Weights of a small GPT-style language model, trained from scratch on English Wikipedia.
Size: 10 layers, MLP 640 GELU, vocabulary 1728, 3.44M parameters.
Architecture: learned positions, no biases in attention or MLP, tied embeddings.
Training: a variant of Adam for these matrices, 107M tokens.
Each number is 200 + 20 x the weight over its row's rms, rounded and kept within 0 to 999. Layers, rows and columns count from 0. The size before them is the row's rms in percent of the matrix's.

# v: layer 2 attention value, 160x160, rms 0.0883, rows 134-159, columns 0-79
# o: layer 2 attention output (transposed), 160x160, rms 0.0893, rows 134-159, columns 0-79
# up: layer 2 MLP up, 640x160, rms 0.163, rows 0-16, columns 0-79
# down: layer 2 MLP down (transposed), 640x160, rms 0.141, rows 0-15, columns 0-79
v134,082,179,202,232,195,207,194,176,203,196,204,195,187,198,189,179,232,156,215,223,190,198,210,171,204,203,212,224,192,223,198,202,157,223,200,197,198,176,203,247,161,211,227,185,223,192,183,174,203,215,209,202,215,223,225,217,162,209,180,188,192,176,172,203,189,206,219,166,190,197,206,201,190,177,222,206,206,193,225,220,186
o134,077,206,209,165,222,188,197,245,267,219,176,176,216,189,198,215,205,184,204,183,203,227,156,217,202,214,178,232,205,154,200,210,220,183,214,194,209,198,210,169,207,185,176,208,205,192,179,233,199,207,147,174,199,179,212,190,205,201,190,201,203,199,208,193,201,184,178,212,181,179,188,205,231,192,180,222,215,249,182,223,200
v135,095,198,191,199,206,177,194,177,169,196,186,235,169,162,235,199,194,231,193,213,201,219,204,173,187,197,203,206,209,181,208,189,203,169,208,179,192,193,183,171,211,221,178,233,226,171,204,184,204,212,180,182,207,192,178,227,214,189,195,192,244,190,255,207,230,218,167,185,194,208,176,187,193,206,219,183,186,199,194,194,203
o135,105,170,193,196,191,221,173,221,192,170,192,216,201,203,179,190,219,201,179,188,217,188,224,204,201,179,214,205,209,227,182,193,177,207,185,213,215,244,198,213,197,235,229,158,144,200,202,187,175,179,226,208,175,206,202,192,204,213,197,191,167,200,210,170,171,176,180,198,228,207,228,188,201,208,210,179,188,183,231,186,203
v136,099,190,185,195,174,194,238,186,199,191,208,194,208,182,186,168,243,211,228,227,189,210,194,169,188,206,203,194,231,176,224,196,188,188,206,221,225,207,198,164,195,222,194,227,181,196,181,173,201,225,202,194,161,180,210,215,179,222,193,209,216,201,240,216,194,210,163,184,193,164,175,181,205,200,245,170,214,203,186,185,221
o136,111,176,220,184,220,217,140,204,214,161,194,214,190,208,188,204,198,215,174,200,214,200,229,211,227,183,204,217,220,200,170,182,171,178,244,198,191,236,213,195,194,215,229,155,194,188,188,230,180,177,232,217,175,212,195,186,177,208,185,179,187,195,205,179,175,186,175,210,189,175,213,173,233,220,203,177,199,209,203,187,208
v137,079,206,159,219,211,202,194,158,205,219,207,212,180,212,224,177,178,194,222,234,216,199,219,201,217,195,214,200,190,214,182,200,187,209,217,207,189,222,220,260,213,211,235,187,196,225,208,203,186,193,191,206,196,213,221,209,204,216,169,177,223,158,162,205,186,201,191,169,212,197,217,192,169,169,185,202,217,189,241,191,217
o137,069,189,195,151,182,191,203,243,236,206,178,216,190,220,206,216,226,181,183,214,172,212,193,186,151,213,178,234,199,179,174,199,207,178,186,198,226,236,178,151,216,185,169,209,180,193,199,230,202,225,194,223,224,186,201,208,196,173,207,229,190,192,237,196,193,180,214,213,196,213,198,215,214,199,236,180,192,232,193,198,175
v138,090,185,211,196,226,196,165,138,192,203,197,209,207,165,224,204,172,200,218,221,207,187,242,183,195,196,227,217,192,232,197,222,174,203,171,163,177,198,206,252,186,187,214,186,221,195,218,192,201,204,199,210,241,208,203,199,187,171,209,188,194,189,207,200,226,175,178,182,189,199,194,194,177,195,180,222,190,214,208,227,191
o138,084,196,185,228,174,189,229,210,230,211,190,221,202,161,188,171,245,199,198,179,190,201,200,261,206,209,196,173,192,199,207,218,234,208,184,161,196,204,199,206,216,220,202,214,182,210,191,219,210,196,176,221,194,194,231,199,211,222,206,208,208,220,176,210,193,195,180,191,209,225,231,237,208,202,185,194,203,201,219,199,207
v139,071,186,171,193,217,191,216,215,220,192,228,205,234,191,205,198,185,216,220,200,224,211,245,209,211,205,214,203,185,206,198,197,228,207,172,226,216,198,209,167,192,229,232,197,194,217,192,197,233,195,196,225,211,198,198,195,225,143,248,203,195,197,187,201,193,212,222,191,221,201,188,204,174,210,179,171,174,212,186,216,208
o139,058,207,243,205,188,180,186,208,188,248,228,201,179,190,247,208,182,170,174,190,199,192,174,215,187,210,214,205,214,204,199,196,173,214,226,192,176,171,205,213,186,179,179,210,214,189,184,192,185,171,196,205,203,186,164,187,181,256,231,231,233,237,205,248,194,202,210,192,214,184,250,209,195,164,226,211,213,155,231,196,174
v140,097,180,221,215,204,165,238,201,188,171,226,181,193,228,203,173,230,170,169,167,192,207,227,209,207,207,204,188,212,184,197,174,198,198,216,225,200,168,206,152,199,215,222,188,217,213,182,203,217,191,193,169,213,201,205,192,212,199,169,171,164,233,182,188,175,199,235,217,218,186,196,192,173,236,194,175,198,208,212,211,212
o140,093,220,218,166,210,228,190,225,211,219,215,195,204,220,202,218,150,227,214,217,231,192,156,171,211,187,202,257,195,222,216,187,209,184,184,209,206,186,203,203,210,186,193,176,205,193,203,193,166,196,190,178,191,195,168,202,195,228,202,199,163,189,201,222,183,210,241,184,205,165,206,176,213,183,193,212,196,199,208,228,170
v141,093,201,208,218,196,205,228,225,208,216,198,180,192,215,199,191,224,193,219,212,183,224,217,202,196,207,203,211,190,192,185,202,174,203,228,187,209,191,209,245,193,183,221,192,182,198,204,199,175,203,196,209,170,220,216,203,152,219,165,232,184,217,165,199,179,192,204,194,183,203,234,184,189,182,195,216,231,196,203,176,182
o141,088,203,171,178,183,196,182,184,196,207,207,201,196,199,205,201,225,183,193,213,198,185,172,194,202,205,200,181,229,159,221,204,233,197,220,222,205,244,186,170,220,217,189,207,239,193,177,232,241,217,203,227,212,195,189,208,185,158,210,206,232,185,209,187,218,199,191,191,166,220,181,216,229,241,229,207,182,242,194,202,219
v142,106,204,166,197,212,173,181,172,194,214,190,241,196,182,242,184,178,231,207,212,211,218,208,208,193,209,197,208,226,190,214,196,186,183,198,192,206,204,185,201,212,191,192,198,192,198,231,195,225,212,187,197,201,200,169,206,225,183,203,202,265,179,243,198,225,237,180,187,212,219,172,204,222,220,219,183,163,206,219,199,198
o142,103,173,193,220,168,208,188,240,181,182,183,213,178,189,181,204,227,182,178,187,202,186,223,217,193,179,225,205,195,226,161,196,177,208,178,208,202,215,198,196,192,226,215,192,152,200,201,178,183,180,217,186,184,210,196,189,198,202,220,192,157,213,190,204,180,162,177,204,227,214,241,203,188,193,220,179,206,158,220,165,183
v143,079,198,207,168,227,186,210,216,177,214,205,219,207,199,195,230,212,212,208,195,218,182,234,190,194,208,213,178,196,200,220,208,227,207,157,217,197,215,177,180,224,154,187,234,198,190,244,185,185,196,203,204,184,178,210,202,226,170,233,183,182,211,229,231,200,194,187,225,183,198,190,193,211,196,151,174,209,204,179,202,209
o143,074,212,218,205,184,222,201,171,199,178,219,209,189,200,217,179,178,237,196,200,206,227,214,213,208,164,212,174,194,216,228,222,195,184,185,171,206,208,208,231,180,218,226,179,209,209,227,211,216,202,215,244,231,204,194,203,214,231,203,217,206,212,183,195,202,211,212,206,204,212,222,207,190,216,252,168,194,166,218,200,200
v144,101,194,176,173,168,207,186,197,223,183,204,255,169,178,176,192,215,215,242,198,180,183,169,176,202,198,204,204,177,191,154,193,214,194,192,200,220,199,221,186,177,211,190,185,200,181,198,197,199,219,148,178,180,186,202,207,227,210,205,210,206,205,192,211,194,196,165,205,243,176,220,232,165,189,212,189,228,202,182,179,195
o144,098,184,216,220,178,198,186,210,196,169,191,187,189,200,202,185,186,187,183,157,202,217,209,174,202,202,186,204,220,191,186,196,162,204,228,245,179,251,204,199,231,204,182,190,216,210,189,185,197,211,221,235,197,192,177,194,191,197,172,173,260,172,219,213,191,177,214,198,196,200,229,158,208,169,228,176,178,222,197,189,225
v145,077,203,166,189,208,210,199,263,196,180,202,229,202,206,207,198,197,205,211,209,207,190,188,189,203,199,196,208,163,202,186,194,237,190,173,247,214,171,181,177,198,240,201,232,208,222,176,183,196,197,195,193,205,191,190,204,221,216,253,226,219,183,191,214,185,207,212,212,199,212,177,209,206,210,191,159,172,189,185,196,220
o145,061,208,249,185,199,194,210,196,194,199,234,166,199,194,229,210,175,184,165,163,203,217,173,177,178,202,196,199,190,196,177,190,167,204,217,212,197,190,201,209,201,182,202,201,208,198,203,191,184,195,181,215,208,174,179,188,202,199,198,191,208,205,236,184,206,191,217,212,233,188,212,174,165,152,222,229,205,166,204,206,145
v146,088,191,211,203,235,221,199,199,198,183,194,218,203,206,198,209,198,179,198,213,197,192,199,170,187,189,205,191,188,202,209,215,196,195,209,165,183,209,166,227,184,173,200,206,191,174,213,172,207,210,198,192,210,160,233,219,213,186,209,180,235,190,234,210,206,200,205,165,166,214,160,181,184,210,182,183,199,198,175,219,239
o146,086,205,205,193,184,187,194,211,234,194,228,191,173,213,238,192,212,207,191,190,190,211,194,222,224,187,184,185,199,200,201,209,181,193,182,182,219,188,222,193,199,216,202,193,185,202,208,170,189,183,216,239,224,212,158,194,215,223,215,237,184,215,156,179,219,177,170,189,203,201,234,222,210,210,196,181,183,195,225,203,200
v147,111,175,223,177,205,185,175,212,195,197,196,199,181,193,210,215,203,202,156,207,212,208,244,227,193,193,215,183,171,208,217,201,199,199,235,198,180,210,230,168,199,180,208,188,223,181,187,206,197,200,218,212,207,215,240,202,188,153,191,198,214,217,216,214,216,171,218,207,170,236,246,162,196,165,161,204,224,196,199,227,197
o147,109,193,191,185,175,168,186,162,190,232,218,199,206,238,176,188,192,204,210,254,234,204,166,187,202,200,204,200,197,172,230,232,233,216,163,159,215,205,175,197,218,225,213,192,197,184,182,230,223,206,214,192,217,208,175,214,195,230,237,224,145,219,187,167,204,202,197,206,165,194,178,230,180,253,183,208,176,216,235,201,189
v148,100,184,202,252,193,205,232,164,194,200,220,177,199,188,222,195,193,196,182,197,205,214,144,215,188,217,188,204,250,216,173,180,157,197,215,215,209,189,193,193,206,239,222,176,196,210,197,214,214,214,230,220,203,215,194,181,191,195,220,193,171,185,142,187,189,177,206,182,217,182,193,214,189,214,178,201,181,210,226,205,180
o148,095,204,177,177,218,211,235,221,240,238,186,205,218,191,188,193,190,187,189,190,192,162,196,190,202,214,200,229,207,212,208,195,201,200,211,244,202,192,201,201,207,169,213,229,194,181,181,187,186,203,184,176,172,205,216,190,197,197,166,192,186,225,222,240,189,237,230,175,210,196,190,209,201,209,206,211,200,228,197,175,195
v149,105,203,193,185,214,222,202,212,186,214,192,203,211,216,182,232,197,194,176,198,226,183,192,229,193,209,191,211,198,214,216,220,191,189,200,188,187,218,178,222,210,173,206,175,180,222,214,223,207,198,242,225,213,212,215,187,182,186,238,203,203,202,176,214,199,176,224,228,186,217,200,208,181,162,156,220,185,195,194,202,210
o149,111,211,177,238,169,185,231,177,213,233,209,180,186,186,207,183,209,190,219,217,197,207,203,195,186,199,177,168,187,198,220,241,234,233,177,179,191,155,195,212,208,190,201,241,236,203,213,187,215,198,182,182,208,201,204,198,213,200,211,221,177,225,206,195,222,212,208,188,214,210,190,251,180,219,205,200,188,187,180,194,194
v150,101,194,213,174,215,202,183,209,234,181,210,193,199,196,211,202,196,201,187,224,203,208,253,202,194,187,204,199,184,190,213,204,212,185,232,174,173,196,230,191,202,205,211,204,206,196,183,215,206,196,189,187,218,204,207,211,197,214,172,204,228,213,241,197,216,184,189,191,175,220,182,147,189,206,207,202,227,187,202,204,229
o150,100,198,173,200,178,172,176,172,174,215,233,228,178,226,197,206,213,220,200,230,212,182,180,202,217,198,209,197,226,184,172,193,218,200,197,174,216,218,189,192,193,222,202,182,190,175,191,216,198,160,250,223,212,194,153,202,188,181,242,230,181,188,183,157,212,191,180,215,180,201,207,220,240,222,174,207,184,206,229,212,201
v151,087,193,205,187,220,181,219,180,216,187,213,228,189,205,224,198,166,234,229,199,211,186,241,207,200,203,224,192,173,184,194,211,217,206,219,169,205,209,182,212,187,174,199,199,193,208,222,206,198,196,167,162,206,179,239,215,214,191,149,202,236,216,238,213,193,211,193,185,205,202,183,171,170,234,188,172,223,198,202,180,245
o151,088,185,210,189,166,201,159,205,180,188,210,230,153,233,211,195,213,199,172,193,196,180,199,187,204,175,183,196,220,220,182,184,199,177,177,194,209,233,194,200,217,229,191,182,168,196,198,185,192,187,227,254,216,208,153,214,208,206,228,221,192,192,178,188,209,181,191,180,197,239,234,209,217,200,224,153,174,201,245,200,191
v152,096,191,230,200,198,183,201,206,201,194,206,192,181,198,189,185,235,181,210,185,178,212,214,176,210,187,215,189,153,192,197,192,209,230,208,220,191,199,238,206,189,206,226,216,243,195,182,176,185,205,193,194,198,203,225,211,192,183,170,171,152,200,178,210,195,180,192,198,191,181,239,205,218,200,231,188,242,200,188,209,189
o152,097,203,221,172,229,217,180,206,209,185,181,188,235,218,208,207,149,202,211,203,211,218,169,196,206,210,216,241,191,189,205,193,195,141,217,196,241,217,197,171,193,201,201,186,206,200,181,245,219,242,186,178,213,191,222,203,189,208,187,176,240,161,207,205,192,225,213,217,154,191,174,151,206,191,174,213,212,238,204,239,208
v153,082,195,192,164,194,184,151,183,214,192,198,212,194,168,196,174,192,224,212,203,206,196,168,219,188,207,201,238,207,217,203,222,210,167,223,171,216,213,242,187,200,219,208,195,242,203,193,199,225,207,192,209,230,217,191,189,213,206,207,193,240,201,219,215,204,178,208,204,208,202,173,187,179,202,206,187,203,197,179,200,213
o153,081,160,165,264,156,201,195,192,184,222,211,186,180,196,163,184,209,180,183,211,225,197,231,173,187,160,211,183,193,206,185,206,188,233,207,215,197,180,176,216,213,207,200,201,205,195,171,211,180,194,204,155,170,196,203,181,177,204,202,139,185,182,228,159,184,170,196,194,222,198,227,196,192,199,200,188,204,194,204,186,213
v154,083,175,191,224,206,210,204,212,210,196,220,201,208,189,210,192,198,170,177,227,204,198,244,183,204,193,205,192,180,205,208,198,206,218,159,230,197,166,170,239,190,211,236,207,185,219,207,195,205,195,213,196,219,201,214,219,169,195,218,213,173,170,159,206,192,212,213,151,193,209,176,209,217,193,205,199,197,209,226,210,185
o154,082,222,231,163,212,169,236,227,226,226,221,185,197,201,238,231,205,200,216,162,192,228,149,233,179,221,190,215,212,179,183,189,203,183,200,194,229,193,213,173,185,182,187,200,204,192,197,200,202,208,193,229,226,172,195,194,202,199,201,245,205,227,199,222,223,221,182,209,194,186,208,232,191,183,193,234,190,180,192,210,163
v155,096,204,191,213,187,218,206,191,213,197,170,192,182,190,176,195,205,184,251,198,168,192,157,187,210,191,193,206,191,215,185,206,166,213,235,177,206,204,204,227,157,199,204,172,197,172,173,191,194,211,190,190,191,227,222,208,175,201,182,197,241,168,197,194,210,203,206,204,215,217,220,221,200,161,207,210,195,185,226,195,185
o155,089,193,216,177,228,182,196,235,231,200,161,183,214,180,182,195,211,168,191,182,193,208,207,188,217,224,163,211,210,155,202,210,201,205,215,209,182,200,214,169,225,198,174,228,219,211,191,201,202,210,143,196,191,183,207,189,222,197,174,196,235,195,214,184,195,157,181,210,188,183,180,170,212,201,170,214,219,236,178,195,221
v156,102,211,244,220,190,219,224,232,188,189,202,189,180,210,173,206,216,161,167,187,189,202,195,180,203,194,193,184,199,197,222,195,219,206,202,206,159,178,179,199,211,183,191,224,213,188,197,209,164,178,210,199,202,185,209,204,188,235,159,174,139,215,204,197,179,197,192,217,145,205,198,195,230,189,215,216,231,189,185,190,214
o156,095,240,199,159,260,215,213,173,190,167,203,192,246,214,215,212,198,259,224,203,208,215,191,189,217,201,180,199,186,198,208,191,202,179,197,191,241,201,212,197,190,196,217,186,203,201,237,212,212,215,180,190,202,212,217,214,218,176,191,225,213,177,206,176,231,235,196,202,191,176,160,184,199,215,170,218,194,219,187,238,211
v157,100,199,217,199,220,184,176,151,206,183,211,181,202,200,215,193,176,183,199,196,210,186,230,195,200,199,206,220,213,222,214,215,210,202,232,170,175,189,222,217,198,219,223,191,243,208,186,232,204,196,201,186,252,220,184,194,187,216,155,194,188,210,220,171,197,192,208,189,184,213,190,185,202,208,223,229,218,212,211,216,228
o157,088,195,153,226,198,189,204,204,193,240,183,217,205,196,180,211,224,221,200,235,191,173,193,221,206,211,214,193,175,204,175,170,223,212,173,162,223,183,182,199,200,189,171,208,173,205,198,206,190,183,181,165,183,176,222,198,195,201,230,206,186,189,192,193,192,223,190,194,221,207,179,221,221,195,135,207,196,188,216,206,185
v158,110,192,228,173,214,189,200,219,188,193,203,219,191,225,198,219,198,186,195,198,211,176,278,179,199,177,216,166,171,206,232,194,216,195,246,209,167,197,206,161,192,207,197,234,214,189,179,216,174,195,219,171,189,204,236,221,173,181,173,225,189,214,224,204,199,205,216,237,170,231,210,193,209,188,224,204,234,201,186,205,227
o158,106,189,215,197,223,190,170,162,189,204,202,186,208,222,202,205,169,252,195,241,207,212,173,204,219,203,195,195,198,158,209,196,217,176,174,141,212,216,198,219,201,226,199,171,205,202,208,220,226,183,201,251,218,191,210,214,200,217,229,221,200,201,186,174,200,215,172,191,170,183,184,190,218,215,173,188,183,194,219,238,191
v159,087,185,217,195,195,219,177,198,175,185,194,214,168,173,203,234,194,218,170,218,192,190,150,166,181,197,197,196,199,205,178,209,185,199,201,169,183,226,184,222,205,208,173,194,207,180,182,200,201,217,202,209,219,187,194,201,193,216,214,196,218,202,196,202,241,152,161,192,199,186,192,221,168,146,174,209,214,199,195,194,210
o159,079,172,165,212,185,202,225,186,225,206,181,202,212,191,181,150,223,190,225,182,171,183,224,217,199,215,171,169,219,216,208,224,217,199,196,208,206,216,199,220,238,196,227,217,190,201,194,192,192,207,220,239,205,207,206,212,213,196,183,203,193,201,201,179,188,215,197,203,193,243,184,215,185,219,204,208,148,228,209,183,213
up0,101,184,200,203,211,216,171,193,210,179,218,201,229,213,228,226,206,186,226,226,192,211,198,182,207,196,222,205,231,198,160,210,192,213,215,185,203,186,232,218,188,199,187,194,220,206,221,215,205,168,165,203,184,214,212,190,233,203,188,227,172,168,191,168,187,205,200,195,206,209,208,175,176,221,247,218,211,188,201,216,178
down0,096,170,237,182,207,204,168,211,182,193,173,192,159,211,221,181,170,223,207,186,192,218,215,196,214,234,174,184,191,200,191,192,191,215,189,176,164,232,198,220,182,184,201,209,226,203,194,198,195,206,232,222,231,196,172,204,205,198,206,224,156,195,200,161,227,215,210,229,171,243,167,195,205,179,197,185,202,203,164,151,181
up1,096,190,187,231,179,175,232,212,160,200,237,198,163,199,181,199,166,186,221,201,193,188,165,205,205,174,196,183,214,197,204,218,182,186,233,208,213,242,231,210,199,189,184,185,160,191,233,171,183,225,201,175,193,166,191,182,211,189,168,231,193,207,163,212,145,185,226,196,198,193,195,195,191,236,215,166,185,207,177,229,206
down1,093,232,214,174,210,178,212,198,215,172,198,195,200,224,198,250,179,214,207,230,199,147,202,233,190,214,189,195,208,223,196,189,212,218,232,197,185,218,189,190,198,181,218,223,211,197,174,206,190,245,177,175,237,199,205,195,183,176,230,163,191,214,211,204,172,168,209,215,205,234,167,187,239,207,189,181,196,194,185,219,202
up2,108,187,214,209,226,229,205,218,185,173,205,219,218,185,196,203,224,181,222,182,145,219,196,194,207,198,190,224,226,172,188,193,208,168,192,207,156,176,197,178,189,212,225,188,190,201,203,174,202,201,155,222,209,182,205,182,237,230,206,186,176,212,222,176,186,204,225,170,191,189,213,209,212,250,206,187,183,223,174,251,184
down2,116,209,199,216,190,209,225,181,191,187,178,186,229,222,199,185,174,204,193,172,241,195,212,213,200,209,176,202,203,205,206,226,237,210,177,229,216,193,187,212,212,186,200,172,218,201,160,140,204,193,212,234,216,228,209,180,183,209,219,170,173,220,226,195,199,189,199,206,193,206,209,224,198,205,206,199,177,221,162,167,203
up3,098,203,202,247,197,215,220,164,180,198,202,223,168,183,195,211,198,178,190,193,193,205,157,240,207,197,181,188,196,175,222,211,175,205,213,244,193,249,184,208,224,191,225,186,211,205,206,207,208,204,221,188,187,206,163,188,217,229,195,166,203,200,198,191,148,194,198,183,198,179,199,212,233,193,213,209,201,228,227,187,197
down3,099,189,199,202,207,222,175,187,181,206,185,228,201,259,188,238,226,177,207,193,206,209,210,173,203,196,207,192,214,222,213,224,171,201,201,211,159,192,205,220,211,214,178,172,177,197,231,217,198,222,213,187,225,263,196,204,204,210,218,220,205,206,177,176,238,174,191,201,186,179,218,203,206,235,188,202,210,199,211,216,237
up4,100,172,178,199,201,212,197,238,219,175,190,208,192,169,177,192,199,225,181,205,153,219,184,163,204,192,189,177,194,150,203,208,220,177,177,219,231,207,234,202,180,183,201,212,214,194,196,167,213,219,200,197,216,186,178,173,202,228,230,208,216,190,212,219,208,180,216,161,206,189,203,229,213,198,188,175,209,231,195,195,171
down4,102,196,190,213,178,200,202,179,214,207,186,197,199,216,169,186,175,209,192,175,206,177,209,203,219,201,162,208,205,217,230,215,236,213,171,177,208,190,230,232,178,169,208,230,215,188,214,218,210,221,194,207,202,172,154,175,178,177,233,207,196,219,206,208,156,229,204,183,182,184,205,184,209,194,209,169,220,222,204,215,199
up5,101,213,195,187,141,209,212,210,214,191,197,208,206,208,164,217,194,215,223,186,164,167,205,182,177,210,235,207,235,165,206,224,193,202,214,204,194,192,176,180,210,164,179,188,177,186,216,193,198,162,184,197,183,156,185,178,203,238,183,177,200,229,230,195,165,207,161,219,177,172,206,219,210,225,183,209,191,202,178,164,213
down5,092,215,210,190,169,203,189,225,223,262,191,208,194,259,209,219,167,205,235,204,205,186,197,212,147,235,178,210,211,230,204,194,187,209,188,209,225,196,179,204,196,207,193,192,230,183,231,216,233,195,216,216,208,176,186,194,196,211,198,190,202,228,237,211,187,183,172,199,213,190,231,199,189,190,201,214,201,187,191,204,206
up6,112,195,164,244,172,161,176,211,189,164,206,215,225,177,245,215,200,235,170,214,188,181,196,176,201,182,214,216,203,182,191,213,189,221,209,203,236,203,205,210,199,142,202,178,203,190,235,225,197,183,170,212,192,175,190,192,238,221,190,192,196,208,217,180,170,220,186,196,188,175,186,176,202,229,224,207,235,237,184,194,181
down6,103,218,193,196,198,178,171,220,215,231,189,205,198,166,195,198,206,199,177,180,204,206,223,243,217,228,210,230,199,210,159,206,206,232,201,211,220,172,194,178,206,219,198,233,182,204,203,187,190,236,229,204,220,198,185,224,219,188,232,232,193,190,202,182,189,178,223,164,207,217,180,218,178,251,154,176,229,178,167,202,194
up7,100,197,180,228,202,167,224,212,191,193,219,216,195,197,174,215,199,196,166,195,209,199,179,171,193,206,198,211,216,178,203,200,178,198,174,224,200,195,225,197,190,201,205,177,218,230,209,215,170,207,203,188,232,187,210,184,185,202,185,182,183,184,164,211,186,191,163,210,189,153,211,189,187,175,192,223,187,204,194,233,177
down7,088,193,218,203,205,210,220,226,209,239,176,174,201,221,183,187,171,170,207,210,218,210,186,205,191,180,201,187,199,201,224,214,181,222,226,173,163,192,187,179,207,186,173,230,195,189,206,194,199,212,191,174,217,215,190,209,196,175,173,205,178,177,228,194,224,163,178,198,197,192,164,197,187,171,203,243,204,193,218,205,217
up8,107,180,211,202,220,189,192,195,186,193,197,215,220,153,176,214,229,201,222,204,154,249,140,191,224,178,192,243,239,197,203,191,219,209,194,197,182,203,231,189,193,195,227,188,205,169,187,192,190,194,198,244,196,187,196,213,222,199,217,188,206,204,236,176,152,199,189,159,167,199,234,211,220,217,191,196,194,219,185,197,167
down8,111,206,207,199,193,214,191,197,226,192,204,211,222,225,202,175,176,209,223,187,178,217,197,229,235,223,196,202,223,179,203,174,232,171,201,213,193,196,196,211,246,180,183,158,181,187,187,184,201,189,191,214,209,211,225,200,175,195,176,175,194,219,256,207,165,185,233,211,192,216,195,206,208,190,215,175,212,250,214,197,143
up9,092,233,200,206,188,202,205,245,171,199,206,208,217,220,205,187,220,230,194,191,184,164,191,136,192,202,240,175,188,187,172,207,200,188,183,184,200,205,178,212,217,181,190,203,187,223,196,195,169,169,221,194,206,170,222,221,219,171,178,190,182,187,202,234,218,204,166,228,185,157,199,173,193,215,187,199,198,196,190,192,251
down9,091,188,239,185,204,217,216,174,208,219,204,185,208,207,173,187,184,228,178,212,212,233,194,246,206,230,165,184,209,208,181,187,200,192,204,227,172,172,201,197,183,193,219,218,203,209,216,178,181,190,189,234,189,159,197,197,188,171,202,170,233,242,223,214,216,151,200,200,200,220,179,182,176,192,193,207,187,182,196,207,192
up10,094,197,200,192,182,207,198,224,186,191,201,208,193,187,162,207,192,184,218,191,202,173,223,148,219,178,214,196,206,209,183,210,198,195,193,215,174,187,204,186,144,183,172,220,166,181,172,179,208,182,213,228,205,193,213,223,233,211,207,215,218,208,187,223,207,180,213,232,226,185,186,196,150,229,174,197,162,204,202,203,217
down10,090,195,169,193,209,184,178,197,206,184,193,198,191,197,204,195,205,207,197,217,190,199,223,168,212,191,199,272,197,211,235,225,242,213,196,213,188,185,191,196,213,188,199,198,209,203,207,185,192,217,218,181,205,190,231,188,200,205,198,189,204,167,205,219,200,193,189,194,209,181,197,212,226,221,191,180,185,194,202,195,165
up11,100,173,208,231,216,168,193,212,175,201,205,190,199,184,216,193,189,191,176,169,210,203,218,167,221,177,236,178,184,225,200,219,162,226,219,230,212,242,184,227,203,198,199,210,240,211,176,241,183,178,167,205,208,227,191,217,191,203,189,183,180,173,183,203,215,185,186,258,187,200,227,210,190,196,165,194,194,228,227,208,198
down11,103,199,225,194,168,225,208,223,189,219,205,215,218,226,208,199,220,213,199,212,214,205,223,181,233,178,181,211,196,213,221,204,198,202,184,192,224,202,185,253,191,220,173,208,220,175,164,190,198,215,205,209,194,222,182,199,202,189,184,216,133,216,214,205,192,195,209,182,181,199,208,189,227,232,210,176,174,229,194,214,197
up12,103,200,180,204,215,182,178,202,212,204,223,221,208,169,217,223,202,195,191,215,207,192,220,214,237,170,196,205,196,205,224,219,217,203,193,199,217,199,196,214,192,159,196,208,212,236,217,201,213,187,213,180,206,213,184,208,169,183,181,204,198,169,188,202,214,231,187,217,194,194,176,172,190,223,249,209,198,219,222,214,201
down12,103,193,201,180,216,185,231,183,209,190,213,216,158,216,185,224,209,211,227,196,188,238,197,242,205,250,172,230,200,211,183,219,226,227,172,167,201,197,152,199,200,206,189,222,206,181,218,212,210,208,243,240,207,195,193,211,198,197,205,180,203,201,170,181,204,189,205,178,230,201,181,215,212,195,179,186,178,201,183,205,167
up13,106,197,180,201,187,185,222,211,219,188,192,211,213,206,205,192,202,195,207,201,214,189,175,189,194,216,194,205,171,214,163,225,189,222,209,188,208,204,204,204,178,160,241,188,187,216,213,202,204,193,189,186,192,198,221,198,195,138,145,220,236,163,190,192,223,188,185,227,242,179,198,194,193,181,232,207,221,184,210,179,220
down13,099,220,222,252,223,203,212,224,177,171,203,205,207,183,214,194,200,243,236,172,188,179,230,212,205,187,228,230,208,191,212,206,221,219,210,188,214,188,206,220,203,182,222,204,226,215,209,177,180,196,203,233,211,192,241,219,179,241,234,176,173,233,175,224,185,199,198,212,167,191,191,191,209,186,204,183,227,221,226,190,178
up14,103,210,207,193,180,197,188,201,147,213,212,226,177,202,217,187,224,206,178,174,184,234,220,196,198,197,219,167,186,184,230,203,166,197,227,241,196,234,185,163,228,206,203,207,171,197,214,174,212,210,191,227,216,208,171,180,215,200,226,236,189,236,189,231,218,204,177,177,217,218,193,253,208,212,240,160,189,202,167,202,208
down14,103,213,200,211,225,170,177,217,198,202,193,184,181,237,172,176,193,254,210,177,171,221,239,207,215,190,203,187,167,218,237,224,212,210,189,171,212,209,219,216,209,200,203,164,187,228,218,181,165,213,239,186,166,196,171,142,185,160,199,223,187,215,170,178,180,223,214,189,196,236,173,200,194,209,185,166,182,221,203,213,177
up15,103,189,189,214,228,202,251,211,210,193,205,214,188,174,189,189,195,193,156,192,160,214,192,206,193,187,203,173,199,189,217,192,177,177,178,207,219,227,221,192,194,178,234,153,199,195,195,223,168,202,171,170,199,181,233,211,197,217,175,171,184,213,218,171,150,209,178,209,177,183,184,169,191,220,193,212,228,240,204,188,159
down15,102,209,224,190,175,208,184,182,216,201,213,213,194,227,224,211,200,181,207,209,206,200,193,196,203,213,217,191,188,163,190,222,177,235,176,243,158,210,225,183,173,185,176,204,215,202,193,168,207,215,228,225,193,212,170,199,215,212,210,252,198,209,175,230,258,199,196,212,174,174,196,182,186,200,234,248,160,172,213,172,216
up16,100,201,191,226,206,211,234,207,194,188,202,248,195,198,214,239,185,216,167,214,171,201,144,226,182,189,208,192,190,152,202,206,176,164,182,206,180,208,226,176,203,215,242,193,191,178,195,212,179,160,209,193,190,165,218,185,201,205,175,203,206,175,215,202,178,204,165,195,198,197,194,201,170,181,173,180,221,223,181,178,179